config.yaml
n_layer: 8
d_model: 768
n_head: 12
n_kv_head: 4
head_dim: 64
d_mlp: 3072
vocab_size: 8192
activation: "tanh_gelu"
norm: "rmsnorm"
norm_place: "pre"
norm_eps: 1e-05
positions: "rope"
rope_base: 10000.0
rope_fraction: 1.0
qk_norm: false
attn_scale: 0.125
bias: "none"
tie_embeddings: false
parallel_block: false
init: "uniform"
init_std_qkv: 0.0273
init_std_o: 0.0
init_std_up: 0.0273
init_std_down: 0.0
optimizer: "muon_variant"
lr: 0.000909
lr_mult_o: 1.5
lr_mult_up: 0.648
beta1: 0.93
lr_head: 0.00418
grad_clip: 1.0
warmup_steps: 200
schedule: "wsd"
decay_fraction: 0.739
decay_shape: "linear"
final_lr_fraction: 0.0
batch_tokens: [65536, 131072, 196608]
seq_len: 384
doc_mask: true
train_tokens: 750000000
steps: 6200
dataset: "wikipedia_en"
Each number is 500 + 25 x the weight over its row's rms, rounded and kept within 0 to 999. Layers, rows and columns count from 0. Numbers have three digits each. The size before them is the row's rms in percent of the matrix's.

# down: layer 3 MLP down (transposed), 3072x768, rms 0.0459, rows 254-322, columns 288-383
# up: layer 3 MLP up, 3072x768, rms 0.0311, rows 255-323, columns 288-383
down254 097:532518457504460488475472509492504536466489499497503504515517504468462452478503519530473466508502500516530507495516493531480558507480498513505504544522489518491508482533509516513437512531471484493507484501487457507493494485499474497526459550538506504514497490467491532525513495493503504508
up255 101:516534469547541485507487503491504533478467551443458512505550509522474504562465512530470484483485500491540465491482501492485449495470520506511489426509524511496480463483502513466500510489506507479511500500474515562510481515499518502441530548511471554509480516504523442472509543508487495523
down255 101:450473499443494474513527485495473497464542471516546479494513513508512535515531472497514501520488485509498504519519510491510510503524484483512482488467453511523487510493512519509483513436520529501551497519487481508514530502510513506462490499492481533523470520463471513527497490516483500509
up256 096:551455515540492453473535533499518552501446525501478511525487486510506508496540530536504470521488457465503504519525521476514509529511496529457485507502496499509510477491494543486500500480554453492506549495451468480527504504466531535500476505508497546520488526509484489500482519489503497475
down256 100:507505483502480494468522505495463489503513505468496493437497514515507466529501494525473541531504553499485513511492504542493519489470477506499533515503515494493539516517473494492504475502488585512505497536502558519495491497507497479446508479487508458507553492463474479506501527565468488513
up257 109:478509503483522538511507475500471517515512508504511497505528493465494493488504563508543526458512501500507433500494505519515534517510470502540504544527508492503537519483503507487519510508562509480518463519498517486515497538515497512521495526532501486499461507552544488484522467517488565484
down257 115:491522445507527498472520498497484491517494493539521509549483510490564499514501536531567530529506524506504528506505490530518473508528514486494507462533480502511535447485491514527500533472459481473498492506482474517533491507519564520492461508552444537523488483508497513527463497470486550453
up258 099:487550512517496496533535496532514512539485516501458503514513517487518484508537537549482507500439521523470495488519515498529521512469474524509508544461500478562513532506480478527489508463503498505502537452537543473490524532536563527471518464492506471512485528510486506461527503496541548547
down258 100:452509468479550501487461479559490507494520479495539515452514576490515481460491461508534495454547470470507531466509513516478472519505515490487471537497520473494516486508504491471519499507487475478511450540503493520506518504476494511497457479492512485519518489478490464489498500509499483512
up259 097:537531466511467465538502515497474491516491531483499541498467479526459515506512522476512535487525505470501507527468518530525487460522465499506501489554475489505493490490529531513523485496480492478507514518507519528506479481517529503448517474502475490496499546470515555510525503457510507523
down259 095:478492486494516495494494508493472459521471484521495495476468519520476512505515482502526486465505479482496505541522510502498466463464454459500509537503526523510508504520460504514527524583511501490518482491469502510510489537482453531521522479494506505508527458489467521499526429503481502457
up260 094:523507512519512486504525487482499486487461506481521491529521520510538507504478542468482472516480500497499502503558475482514474500513498499544467534514513518521471483436492543516444500528548516490468497502495521517498501484481490485465542466538504511506479500443508519478479501502564506534
down260 097:460525478499452546474503499500541508535494484518500491485439492520450508531455481529504508493525507515516459522452535513480506527470508495492514489521477478491487472532482491483465465585489483497510513520543484541508519507524520473522488527458460452482476477510499455509487510500502531494
up261 103:457497468511506499498478532494475490476520516508516512510490518480516479520487514519441450527540483512482535466515508513502483507513519507536473498470491496557509509499490508485507525520506522494495494503465537484482529465496472518517474533497508487493493447486528506479497505522515465481
down261 101:478477511501533450474463475521490493523472519536488488496462499484515513534516531498522491494482503502560442519529517491514526522497506481518524471452490520538520538498536497485535483441470500518502529484493476535494504494549511513494548525502453526470501457501477458511498535557516497535
up262 098:486450476482471519495495513497495524443503515498486526461515550509530479562532468473519532493566507504524473500495525471514510553471492538500471510471491487492529484515538494481545514509499503523518442507521466508557469475529491498533493502501486535492485526493465528523481520479521483471
down262 096:501498455519509516464526519568481501516484483492504508477495552499522470544543485532472510456515512543518488513470533481483493482537494499496524473506484537470469532498517516492442492520506536519514516443481484514516508511503529479503500503555509510470463466520508494456448467516479510527
up263 098:494511530451472534530498468454493496456526515492465492528495463443497470492489469444441533520539464470465532489494506512500534474508501479487489443512536459518501511498511458523490479540492534526527513478515526471497495502481482505509499538426515476496480507484498415531543533512498518500
down263 100:490512489515500501491539512485485493493481505472497461508483499545468498464504503501510521489486486530547499514492528556527512470486527527466432492515526528520497460485511529484473476491501496464490526469503450526533520482475501499494463499500482518479538488470461504484522518517517525522
up264 099:487522501482485549480499513505502505492527475503477479506470464504522519492511502513499513486465503487518516499489532503544481484552509433515493504496450494467488533517513482518487519507499559452526482502473521482465487496517487496466501493490518511515497482513498502505466488491494532496
down264 098:509513530491534494505462480510480485453474506512510457491534470507515506481466491490510504485485506506463526489480461480521522498509478493544506537510509481495494476489515467508519534454513489458477513513528478541509513521567467521514474495494466473488514544485493472455491507488563510484
up265 100:531466509470481541523515550533490506511516507500464525474489531452496534484505471487469522484484497498484507494517506465509449486479505464468502482528488514534503539547507500507516490521516512488457479515488475479504467496504531495470523474504519501481530548473538501499483510454444510545
down265 116:458444572458509515556487496465541527472541551493510460492508489505508503513567502503515482493471521485487473492500491517489522516528540489499478486514460539492497545490535490536477560528495519498512487537484490499509475520514528508485486510556484498508462467499512479479525491517483489567
up266 095:541533535548502520449490480557501480543506476509491520502483504516497525481486474508464548512486519531491477518487518514470522486524432496518481518513495505512516507458446507498490529530502506508492471491454494577505491522470484451491540495434475491543500480499534478491469497506538477510
down266 098:494477504449504494441499483538451502520471484517452505494486455492502503492488512468469497481489497515515503480493534502499488450524487515534511482471474518479463554529492497485502460477514483507542504478509478521516553480471516522470495468487499500496489523469518516572544487554510523516
up267 100:474485507486480478477501495484528483441539464543458530521506528467514492513471458497505492484523486518524462507489531546486500502477540460482502478517477457471450518485498476514510465485489512505545497461493506512531497552540458536525507489468486488504482507501443489459518539477460503503
down267 105:501430512514502550475515481539494516523470535538474472529503546448488482501495485461497472516462500497493458544492496501505569444479496486508513501476441504495478438523547471491505485506492467509451508489497489485493548500460519495513531463555451466470472520455481510472492500474473526483
up268 101:523485524530480556524469529503502483507523509525507530516485482518514475474505500528493525501509489472504533512520493513481472488525552534509543477499459515486485516548477517493529498503498492497482489473512486506514521534510485499482500509483525502504479513503449456511540505515524464505
down268 092:520511518490497480510526515514526525488476504492503496508499447516516539483486533506514481503486488461454511494486456505522461554493480472511519499471503501472516507504534491452461520527489452517525539500512478529484470524506497471505514479554495504490503521524538495528534491463475511452
up269 100:500485511522460480530531494543463487534507528480507473473525522495502488511504507465508486444450467488523464478501543544529539495496537514516544480511469478489503497492507511504470521488497520520529469557512484480561488500486514498486470497504510442502497512513492494500490488475465448553
down269 100:501477508510511496498516497483513527490455508503497481508513449491492495496502525488497451509501471474480548525479478476502483479530462494436528455500482508513501499491489494519493503480506520524518460481456540507542486505508512495499523477486486509530480490527479524497497460504496487476
up270 106:508480463534465453531434513484497471499498490483453487480517486499484456473509511472492476540500496518523488522496484483506490513540489485506474531510521512462511506506459514512544493461473502544478521489530519461462453504522524462485480480534539454503489518494522451518495515478481438514
down270 100:519527505486472510496505492484509515506483458524521471476479485486486516488524522540538481512477479489522505519502489522485499523502527566535513537514477525487517461499486522454509485528506473461485535501521505496496514488500457506494486455520519505518527514504474503552505523523480490441
up271 103:526477451453522535495470518525493492494525485478517493508522492510489464521495507495505518510462475530515497520482491485521477509485506511508483498504504505488492479514465504502512505470479518481500483477484463471545462515551526442527485524505500496532495533477474477525534523536526473474
down271 103:513510513518504518535518514480496509501498472528481467540491497532519504513511481468536477485468490474474544476505554491454471474506525479514474471514504560483506513485480528479520551517496506468517495496537512470524468521442468487494520488459489466492474464543494491495497536497534449504
up272 103:509499454496479511514528483466483503495480472492491480491489482530477514466471523518516481499504494456520534495489513488497459498501542542510466485501544492488482512505540596507568471510502475602445471515472503490503505496476482485508505484491515491543479485471482495489463492535507519540
down272 102:534560518514477414489501521490513453490464508482551456475451483498517512534484483524506522558485472497494478488483468526495455516490501532520512471479496515527541481506502531533487516491455503489525470595501502511542527488505483517452501471542477487530499503521513550518489460531499506491
up273 105:513494482468505518438469510535487514468513500475502482514495437527508488503488524521486530469514528473534523500493515536496496454533492467484491480469511536464477518459506494492527496530491505489503513502534513473462524500517511501523527521487540512508457497504505511527513488504520504518
down273 104:475502469497539495495457508529483482505487487543501516486482497555508515534485497500498535456518512482538485525525527460482503474514512506504475488462530502512487501480488460439518508518483484494481529520495475469479536498464521524540505504467512508482517508522529528485560475512498550494
up274 097:430512495471524507510455457532510474525479530505498510476522485504488516474476479538486502449511437478501488460510488465503531496500443478467483499520507484494461492478493493515485535485466458508516494467480558498503544513511500492492502537509537460494472518510549500475477527521521485496
down274 098:520497488531504472527490476481511482473506527553510483532490430533495505522500508469512504491504505475484515508472508516499488535492481477537520548500502555520532543496509480524509501504494484477483507472493545541511489486507515503467475497543530492540539506510464524501498496515487521491
up275 101:512528558499558496547512481504509506509498517485489493497493475510499459518473513498459552478489489533538534473516492476466514485546498482503546517527518477528523513520470525540492509530507479497528520504491496490510537569465489520535480493498468484477501497510514501484455476518453481528
down275 099:449486477481504529495522524532538490475495493481493535521467522502548520471461505510500491517488505456507535456481503524483502494496481535474506514464553499497512547494500479493519492497522460529494503477498479469514498480451424509461494508520498518514528489517492508502529539491465545506
up276 102:533510551496528504472518499523521477453496534469478494501553501478477462514493528494512526512517548515502536494488530510521512498548518499546505495523521509508464522487450444497487515514480473497507485502499520495512492529495489523483512480476488506515455514529498480507498516524489462495
down276 100:508511524510510466525526518540489527483509492534517539532540469510503444472498478520474484521466563487540517473510510482471485507508493474487504515493524537477512489493480482516496535530468470486468501489530528557514527511505516514537511511443467472494493514500482519490517527497504511511
up277 095:535454481508513476479498504493492534526452499485534507500476501500473515504462498485510503456482522482465474513475514467522520498502542493503535513517515505521481502494485456526493494469506480522535498519499478451531504506480512501499521574509499508509518453527514535498519458464471506475
down277 098:502559518481510447519465509520484470504454483497510508517443478505536517470511486498495524494512499465511475508498495532523461467464514550474513516510498476481521499500443484486456508541494508529480425486495494509541493469498517528481485525495533492498494502486494473466475527538473469491
up278 100:465494468498510472523485476522513512479502522463489512477530509509537508516506485531498530500466499461469469522490524528452518535523501512533522505462490451451487487475527521475502506485473497496469495457498467457490472483512500523504465521491547487522528524517485452505452459481484547491
down278 103:499501457503521431474494484496497523523514505512513514490486476486510517483479502460455525521523522465513450493487455516447501459514514486531449454532484511498509496464495511509505506537550474501524497503522490536494484504500498515521502485471524493557525481502524570472455480494495502474
up279 103:523513515505449477508476492505459489499464474479529473475486485448479440476536500449508493509491502548506466498521560552484489519521466484478498493495498497524518500484444473514482520521486499518479487508436496460466545494546508479496534479537495531487494508512452493477507519526490495464
down279 100:470505489520518458486486524513512525485496497566508488503478491517467514511502504478516486507498470483560517531494488541471515541517485491463478532454495481521484503514473504493484535507478504517515506514515561497437522546510504471478558491458547529521539519476506526485500461494480464479
up280 102:439464487521540526508488490502479502518502519477495480478491493492486494487503513497517504485522474527541450448466515463473507448476509505499532460486507566524532518532471501482502541471520485557505485512544486459479508492508538483523471501509535498485456521492523486544531496512500503496
down280 103:523504516513483507506524473498511469530451533501510501511506533514496503522486507469489519503493514520452471529455527483491508527524454509474552537502523513475504535504489561503506485506502461471524486491484487503496472494522497484544543489515465513499486483452509535456486475503497475517
up281 096:513490548523480499503494515542472515510543423506489487524498472539532501506500509515502509479471513464481518513518515520477507466509501511480502501481479503502471487454514551504526557508507477518495436523447498534449426460486479526514534530502493573541481514493491480510518544480523528465
down281 093:505493498518513508547499463496502480513490474526482499526507477499473500439463535522505532523486468488515550504531505500495479513482510433492540522514508514520523529546517472473482514487512533523537535484514507548512519483501456455510515524484453497477531519490506528512460461490480549500
up282 103:474526488516540505477486531481520540484523472477486513544523480491486521485479492530458520521509494513499461534529492481480508497501546431481502514499490528513501515472460497482544499487458512511454478486509559489513523474517476478518483475486529501519574457516480479538543530466475510499
down282 102:467465493525522480524484466489503520568473472483495476528524485502540491491510458463515489496498484529484443511503496502523530552520500489516502478503537507528507452508518543515532490497572512485441502482447474492475522516499488479492463503508475522539494509478487481522477481488461519512
up283 097:529512504534521502487503474508474482527470483464512489537550511504521522491459523529535513479494476470506513541498478503461517544520505491477527452520504488500510475516514483499450529489484478489505547452486495467518445576472513497504461480531469483485518534545512496473524537477538539466
down283 101:509475498516458478513573510469520499442514527483538527500505459461499482446490511489500530570479525488542502530465474489495485466461516465495479533470493500518455528548510442484529497523484511524494495526475498497511490472475509493499492507553540491490472484505486452490500497505473502539
up284 103:518513483524509496509462502493529507489496473516505509474477529511509504503498502513451516524500509510502493501469516491463494481508493519468497506468562490524507530488480519530521504486516471487492531505486500477474503525500532449539499476478475474472487519513500495432504530523492470497
down284 100:482512469468522498509508565480514488459480545503504454490478528476469502508527461489466514497516507507522523492521525468500481541516511554529493527514476485535519488450544498520537459451565503499488529497515516483466496475469518512483549491491487497500519471541498545547536478492544509510
up285 098:471497479487516499460474481508479524502511478512469489519523524506528492477502490481458498525493467488508505527500461494487541530505471481467522527479496495498487471486509521489501528487477502478497479479494565449502484510529482453498515482498526527472523474455511499510495525503450500495
down285 095:505500504466477514503538491490468462522563521509558505532467537451493487521513488508495485544544532504509521500558504527511475471485514498488515502497485509505520507498496475471501489496522528544483506511441499486527509507520505502508460530446489496502501515513489520491489514469507453481
up286 099:522459511515539485538502518523524443475523500456489458509541498518559517499537484486475489508504510522518441490482487455500499514508481498479486535494510467515484531501488500461491521516538472548495451538494512486494514500520497531476488497518540498472500508509452535506510462480509505482
down286 100:520480459468518511457467530488508538455491525499508457494519528506473497510498522521502532500533520500518519507468503507491503524486545494489520516534502490464514511471498474529524452490488501483484511441554503446520491479504518480490514485518480495548507476478515491544499491516496502515
up287 101:473482531507516527508502501527457471491514498489535465496506482451538507512503526538509497450483476445560499486520500480519450513499461486469499516506511499497502537521496525530504469521480488530483447507503553500537486510544488469469491541491489522461448507507541477475449530528495483523
down287 098:522473462465524504497509521477550468527477470506528511539542502509516517509535472547498513509522513508515552481496476520480514470480512507513460541454523518510491470467483469492498508523521505468509516438543470476556468494477531512491524516522468503521547525505468543453513506513525488480
up288 099:539504497549499501497494515480479555503464474483535510509537476496515490507527546476467473503533464483445522524523466552492458516523522496504509540528531492546522506548513472498455442522498527511460462486467504492493488507438546520474485508490537533513498540539506483502500453508474522507
down288 097:478485529531524487489540526525500488582492517471492517530537509539518497529544487545477515534499521460505534475556521509512483503488476478477529518507515407503523532490502467510471538523484535498541491496475503480465513487528474527521515493484473504475512461531517515485511525481533504491
up289 100:531519521487486492474504488488519483510523515467487501501495461454504484463490487491500495488482566493524489468501499489510511498508477481473497533498543540488523495532521511522511484491496482479550500484513510466533497504545499485500474475526513490546478488529522501531495569479515478482
down289 099:511509499504470498518493537439558496554452493540515510508459518463470452523533515470500485479516500527488490508510507534537439483483493527536513489523518532540494537539489499485481502485531504500496531522504490496511503524520482525506517495472475470522483497479523490500529488484490515466
up290 097:504475497548506506470525506485487527561459480471489492513474513519525528493540499574491497496485509470509530507496502462495481542467475444477511542477468464499562550520445512481479507516444463518511490492495527506454522487478533533499491507475492519507497476491498455481484528492444498517
down290 099:467528499491505480498539476519509473521494472519510499541539517525490518474497466492493556501454499506493516475473521589546491484524496491498505547474493490515492504455516515483483484453460519531524492485514494522498479515516502500499518447494502492462506481503450557512483509461464515505
up291 109:527528506505498531520479490450514514465530567547506491452488466497508461489535516475530526500520516491518509499509548496501513498503526517486523499526557459506503480452510514501508507506489498548496492536509508483507484506524497489544472462449501513541517483508528506494484526529513454478
down291 108:479444524492476468464471506538514496517488489495566445518512468509492518509507482509517538513492492513479522528520499515505466488500505492516536515510475506464497514531504462486503497489481511546523484511455506526507515476512507496500513516478493495449496535501503477491494505466550469487
up292 109:545506477521526537523461476459514485500492508493510516507516486479491496458468508466519518471500493497487521463522454546518472490535465473571468455496497493483529464504515499492507527525491538518515497511466465468456495473536515537501486529489505497548569533521499485498534504490516490465
down292 108:501484514498529499480498477511462475489505496474515494499518476501440505502486501498489482516530485516525473481450502512521470478477525493523536486460551495519462513527490469473481499444455525541504524460489507496474521515509544490505478536472453492500505507502499512472533508477498473470
up293 102:511537459517460484481464525489491498529445514508505488526518469473540474538492479497529527509473468477509509484526565447474491501534496461462476492484495533486538521513527515483484515539477522497482494492478505507496503505475521494504481533529511485531490500495502450528478525503513486564
down293 100:520494478453511489515474495481507515526501508471494499498505546506511473449523458497492516472500514506478514471542506510480489485474509487461517452512527489489498450481483513480491481501462535504514545484471481474514506486538484484473537510512529505500481464520485474498471495487504503502
up294 097:496461425475465486481493500507548492508479506474511529504512561537547471512534503488474469469521474500505481502453486507519463479496497502509516521484526497508490493478477537490506517502532514434489530495461466488517483512452526486536527498504489487498492467508509477458470505484530510498
down294 098:545523493463482492466536462471501499503516490537465541509482476474544521502514513524489520484530498456475458473499542479516493558514480533516483501489470505468498544482506520464497476495526522490473504508506493509500488512492518529496506515511488531480476481518532502496514531491483507446
up295 113:516504551494406466454497508496506484499494513516525469457480515512489513495548502520483488499492496536511502478499540502487497498547538505505486474501529493475463513489523512500538512566518502531498508506465481485534479508473495526541510512486510486522509545465516524521514494499515483554
down295 111:536545487483467477461537495505486497507507538551528468478499507515466537460543466497520506508478538478523533486542493542512544463493488500501468521480461487496511517503475491496521548496503487481480508473453487489510497497496510488524496510516519495517500531545480489482500517490463491498
up296 097:515455504470489505463502519488506480465521546524458529519547495527539494533525511525500508483470497506521505487476515539491484520484520538526456535501480503507493515469530513544495525514486519496496484484488520495471482507480491516482500524534507513516518513455487518473498446517513502499
down296 096:514507481519510533500490494550515502478524433487500475481495493500551460542533508468510452503502507501510519541486518493464500501493506487500513513498520517483486516504508508495510520527449518506464520528559494490518526486487486505522509488544500517466496498504490521489518483494489562503
up297 103:488483527494528468493488525535475485478450486461456489506513458504513488505511518543528514513502528519489509512459485478479477511511519510501483463511507465497489533551503490509499543524503564442523536468506495524500440525474527468511507503519524506543489498518513487514503521485499515498
down297 088:501508487517534476489550530484492543506451506524460478491483494456516500510527507486570567511481490491482543499500510539499542532478492471463452532486481536526505474513538465491522484526512501518515468496506504499483494508540535502503455530548509486491479535521504494474480505502464541497
up298 099:460496462515567528509450475459526500521524478494497514489488495520542542475503483560503481532515510479554460504513505497508502534479518535496523493524522505478459505462463497454446511481505445517456516499519506541533508512474522477529533519465481507499517486476490531509504517525542522461
down298 098:539484490480553519482524496504513566494503527491475510506510475518515486454498503490494477542475528466499507472515493509479490526511538523530509484503501547517498484516512503506524460494521501539517444517465435479490478476497500504508507501504479501524477506506523488517500543466492490513
up299 098:450493493494537487494507499535527471496481481480488542501546518489492527477499503508454496492469528473543528523441541500527521506497535474507513539525494536513466482526503488520496488471497461532491509528460499446539493490473499514496542509490533495479518487465507521484511494482479501501
down299 098:502497521498487465491484521519466493472508516484540480465487529485456571476498517489530451492534480514518507483541479513505504454521465477484498463477522545487486500489501546517503511482473511520505487520474431488476474534530528429535497522499528482502486495485511527532531504509456533524
up300 095:485509529504476475501532486460521564483518441488533542514497502538498492486597492507464529478457503496468514492502494551501528533509522491479529526560542464514491475479517524505512512470475531513478501515516533486489538487533483512508516472560506456478508518534482495470495496483495489529
down300 091:530519501489503497496470474469487490496505430493495479478485500563506525514486489493480493504503497492556471507525521479495511495488445538493472461459483487465514519514549500530540481505497482472497480517495466508519518509471468530535486502487477497509528517468519530488464480484457504487
up301 104:477467496508506479534482526523460474534508517496490538468461519499537479519533468519518493474498528517512504515494493488521507485495474511475469522486510493495513496475474507547518499492477518482466535563468439517496522480523539537483525538519491436513516520461468505517477492519484468449
down301 103:496487478507516509468483465479508514485489526505487480527519460532481497504528543495489496506493566544538501495485446504546490539469483510522468518486497520554570446506490506541506531485451517508517497483568507486512506492465492504517486505507489505505511509515514501500495490531529517469
up302 103:517502525472474518502492481519488472498522513487456493542537520475473528462507491509462499490511517527487583497486527500490486459460501531498522510487509502471522495512505466510465514478548572495530459493451505502469522534503461534481516480511490483519485485549483484509537496490509550508
down302 100:502448470516540508479460548497512473480498444513482479511424491482542488495530488482498502525481470479502488531464486503489482536507538495476479490532492546444531495489509517494491507491497504493444443497503541516526488519503529532539535501497493506510506525530534516539501537463499527476
up303 102:497489483518478511480534449516480495457520520454489484479510504523527496484495484487479539543493545522526524493477535553486519497496485503489475553504481502484523516467529496482517512470509486527449552511515593487480467485522491517480521504482538489502477502487495478500520489500489446484
down303 100:516522493504526503499503503514531486512457442511511490508506524506511476481494503460523484526482515527515502517559454517497500495502490570481498489486470481495511496484501525534526529518467524492536469488502510507468483473493520495492471536511454487508471492479487535516571492553485485566
up304 092:481477523452524491536521450514509487527528520517532471510455495512536514531541492526493504524471495525525466497502451554518463499492476453497477513501538518494477517530531507434498484549533481487524526497513508489506501486483525516479475484447479502501510488473514455548509518493496489506
down304 098:473521450535516509510477508532519506518539466513482522503507527478453517466509481468474509499467489514481483472553525462478534491511499448484515473463488467475492500500456449553506489504521508504483499547497471461517477515524521504524525468494514473494514505537541476517531474550520495505
up305 096:530541501524499500484484539480508490517466484548485502513503438458473526533492463473462504505491475456513461486449476484555518513465487443481505468491487483528495518508522526496489463509504511499490512540451516507502483468471497494513543515497478491515500475478475514532442505483466474468
down305 095:470535494492501480515509467487514534495474503459534504503491482499546476457504534545489531475492536530507500503505497506490466482503503537536481486490519507502506439506508477550494484505478533524511496462488513533477516499498498491522502523514506474488528516480513546502532443511499495532
up306 097:470486510493504561506513532512510492539490496452481463512542497507525534473488491518473524509521514468532490506494522517521444512519522510477504543483497493495434508482502494523464477512459451481489490513552523483502494514542564461509519483498490476525488502533494547475475509526559476482
down306 095:507540526498479490528509500499529516549507502535507505497465504498527548511467491525494489484455523440501490537494492465487469500446492481490476528494489471498516541530493489507514476510525476502489475562574481544527493500477491490519478499484463495468474479505498496509510495467450476517
up307 091:513484532526495491515470491493480523470508529492493519524505492535518510502472476486542463509454508528553515540523495516507493486570519457493490514496517517495498499556459485507492499486474471523521486529507505510487513499531481490512523513528490463439501544469506503514474444462539530515
down307 092:508497502492553506482480528505515462504475524520468477496525510489496496529504488496512515513524474482501456498490494490493454483434506509555487512513470431503537507496505505540542501512507505541436481527510490515524490511482487530475496485509499490501510460539491530527496544481485510466
up308 105:502460513480478494504482487502533450486480487505515520491504493497509466505477512478512478458507500446478513502531500517465534525470471491477467493491486496533494485537493472498471507493503497501503481536449503500518490508528484482493487455484552476521534473483486475497482494491523460462
down308 105:516514487492427487448428510481522472486487456509496537500429435499440490486514528507466469522521522520524511507431490487510484484533476502514518474509505553511522473479529512491479476463502516531450523513470475507512480482459469527470525478495502523506488479485495485506451487554500517536
up309 102:523488492506484498547492459473460516440481473488475473505506457488524483514524532479474546478473449520496491454499520500538468494467569502484553486507495512456505485478531497528501486507470539473463474476500506507445469518501460459500477499514510526482547508475477487559444495479514512499
down309 103:538474474493508491486472488462466468504472551473485507489515463479476495540517509460516478492502537491524479465509486485507507484544444490465492563518509526510498484534488495515515482499444489533432511508482559516459544455494512543466511508454473515487521505493499493495511516505478461529
up310 104:480505537469491459510504512507486524446484505484521508500531480516456486474526482488531490464482494520479503496488475499526493506494471526540458491489488483461479523495485503462498500436471485489443512471504524494479525503518506470507513496531499512511575483468489485536495473523449473537
down310 097:521517478503473479457475495500526474475473476566494559493510494547519452504502490435470520476499489482519508492489512501534531490535502527493487522502501518476473433552505494495515486487531463502529498524498467511516492501502502499487509477489460514517485514520523506476504468467498523502
up311 097:549534492503550485480495487500495512483477467510483531519524483541484489495468485482477494551514498488482522475480546510552466496532508517476443517516496486523509503512546497473485470521496500490539521546491464492486514530513502488478518551473470525530509504485492535533513490484481505532
down311 098:457483516497507471481516507458492499461478498496506469481524496485483488519490504500464494476523524512460487572517497505481511546490512466473515473538512476483525509564488504479487497454524427491531548519501526532501480486483503530510503518465493522462481460478447491498501507478525469471
up312 104:532486495514490456473467546492497483476532517508504514535519482483446458498509477492504532501482463559505524484464482483480512472492481530516510523509501501487513525480490478515495485520489500510531512499514524462467482498530503492472494508476530562473484515549457463466522457474515522533
down312 106:507479520520498523514451454496484535495507487521510516498505476473482435497471513499504466499481499484487490497490476473528497514483499546544467480534481494547529454548492494495517506496454451497487533534534461537527486482502468491516478484513522517508492480489510487486488515448491555505
up313 095:486495524532477524492506503509501473500523502478481509511532506531524501437576501509464534469481466512503536498468479524537518465469509491488537546493520505514514490519507468493494500488458460473486498511510479481479492487462503489491507495537529484443470484526469449433475507504507549509
down313 099:528482499494504514496509488494490529466468488481491464488495520471487507545521477474537493508463456496459524491533534485483519511515486507507531518522502509510503502461519544501483513493456500485495472531479513487526457529525506515549469526530496491500498499478523544538514495515497485525
up314 108:481445514476508520514523488515516481500464526479526510502454466505476469540478515485493519537549476500490470518489507485478477507525517504476527485473509531480489501484538513484481480491508517507484525498530530525524489442489510500510519468461493504472447514520474497495495472446512507510
down314 105:533497529484550508505487510465485440528516501468515517511513445474478501513498534539464475576519518511496506533514498480492446504500500478524493481486519477549504505533563439514485492518507480505502534506494515478501505478483488543479491489507509507565506532474525488486489476496538483484
up315 101:492531505523502489496519457499503489529506488520505502539496521528516505479462501477516496518503465487502488509507541479513473508502459438466529498526504453495509490496499545446513480487543543499522507463495511478454471491485501534482514496482481552528495512476487506508501519475525512506
down315 100:517472483484514488501482491504498526510516507466529546484472502547538520501515513494461554498489496527506503496501515474526514478500517508500512506478500500479492504479499486520504484501461447504461487478483494483473503542560526470566485483511524491484499482530502489509487463501551553507
up316 100:528538505534513523476507509528548470464493496496493473489537517490509533498508477479522512466477485485524528503460456513478503472542533479486511507491480528509521479481527529484478520510528501453498516461488516517491525491513526491477543550496517517514488450497491510498516545482497501481
down316 097:489534501465521517522526505530511534520509511446512535501493493471526510480482512522541445509482479471492496504469519489518549510524510512480539492496534520510509481502449482476493527525499500541463500519465524512510495492481536483458470503525499500530494508500518495473484469533444485473
up317 100:472453521544527501458504538511511529528522470507467510508540466457481521483487481537493509507484517493513486520531503514496475476479498480466527486457499495497499537516498475475558447494514535483507555504474487480521460472499491520482493548483491470552457492567522523512503511457496537489
down317 101:523528541506528471495510521473514529492494498495490505480446519504492467549480461489521456503515494477509504490492471497496535480510473495499501489505497482500513514514505489492505473510445469497470539521453493498518543517474507492524517489481513530470502490501465495510484543555515508508
up318 100:531462508510506460532447519540469500486464478513490490518501481524507538542521482490507503485519445503481491499510457545492526483484468484485505498474492516496515523453520445492472509523426500519504543530506468434492498500494515528511493465509499473487449476520524493463513481478513528515
down318 097:465500517513526483422478494478500490491470500534515463489529531528474446527544500535512527519474490467466530475459485520484463498483471541489439487513474470515500538476505480480556502505502425520539512498442508497481517513503499456532483480521485464508468498499483493507504489544502514513
up319 093:520545516487537540560468518487507483496447499511481484575513510515450483481496512480537537486556507501521468520444447505472484479529536478509459478448475501505514522548487497485482483493512484517493540493549479494501474498470490494476513505491492513529474488514489500509502513510522534438
down319 097:475517518485514479489510541510474486492508526529535496504489495477511496522492501493510499565425530517488509476546533484490487520493485488491484515498500540485545477514511507528522476498498465452475469514455532507497554469533525532524531482494476480526532527482490522468510477501532513530
up320 100:478453504461536504539518540449502506556531526453489493477484534519480536474507510548467510468534484542511510493476496475513495513531496507486527513497486490479512580487513497502543479471526500469517493521507525526484533487420508488507522505459490519479471507487464526506511501491462479490
down320 105:465498517455489464513492490488524506476469511505456453502527505515496542443495548508471489513511511486529487504500507481516480515470477507459448453546493473472468461525464487454485533518518521509503492558486497448491531487477529491484477483458528556466517503454521502527487516489495530470
up321 101:457528528529515475485494507471542510473523525512455504467515521535527473483482458496535546514508532524497559560497520479513523492493495525510474517456494508493492488531514505505498494489478491493512503505495491511467494493513464493494493457457492470529494514496498471474493479498482492498
down321 097:519453464498492548502505504525508475501505500477509438506494470458542484483494525488507504467505524488529490468486480507510490494507528491518487499533494478540503543443520476514477518543519493486530525528500487518545503506504506532527495509501531527484475504530506480512462493540488516519
up322 101:487489511510488438513479489480496494496500511492495512472488513522506507507526520443510480524542501464506493533508468497515503536523540512513511491531473497497505529519484494508485465525522500530532515544498490521499526544518489501499454525508522497477489439487466439483498509448472511530
down322 103:531511495504511522450510434465476468477491480475488488487489479492468512495526501500509530533485515460521530493518497538513538461509498447480511482472462473510456508504475488525499514469516505505503488520499535500530490485476532458498482461468511516533500506507490509493500507511498491530
up323 103:498504497517464547525549527475510475538505469480483499508527454520485527522493467487518526517518505519496525539509471463464494551505498476468495473470492478501500486497528497541486502493535507512479509492508516507554509503455523448482498523504462498513488501559515524513487499495516489541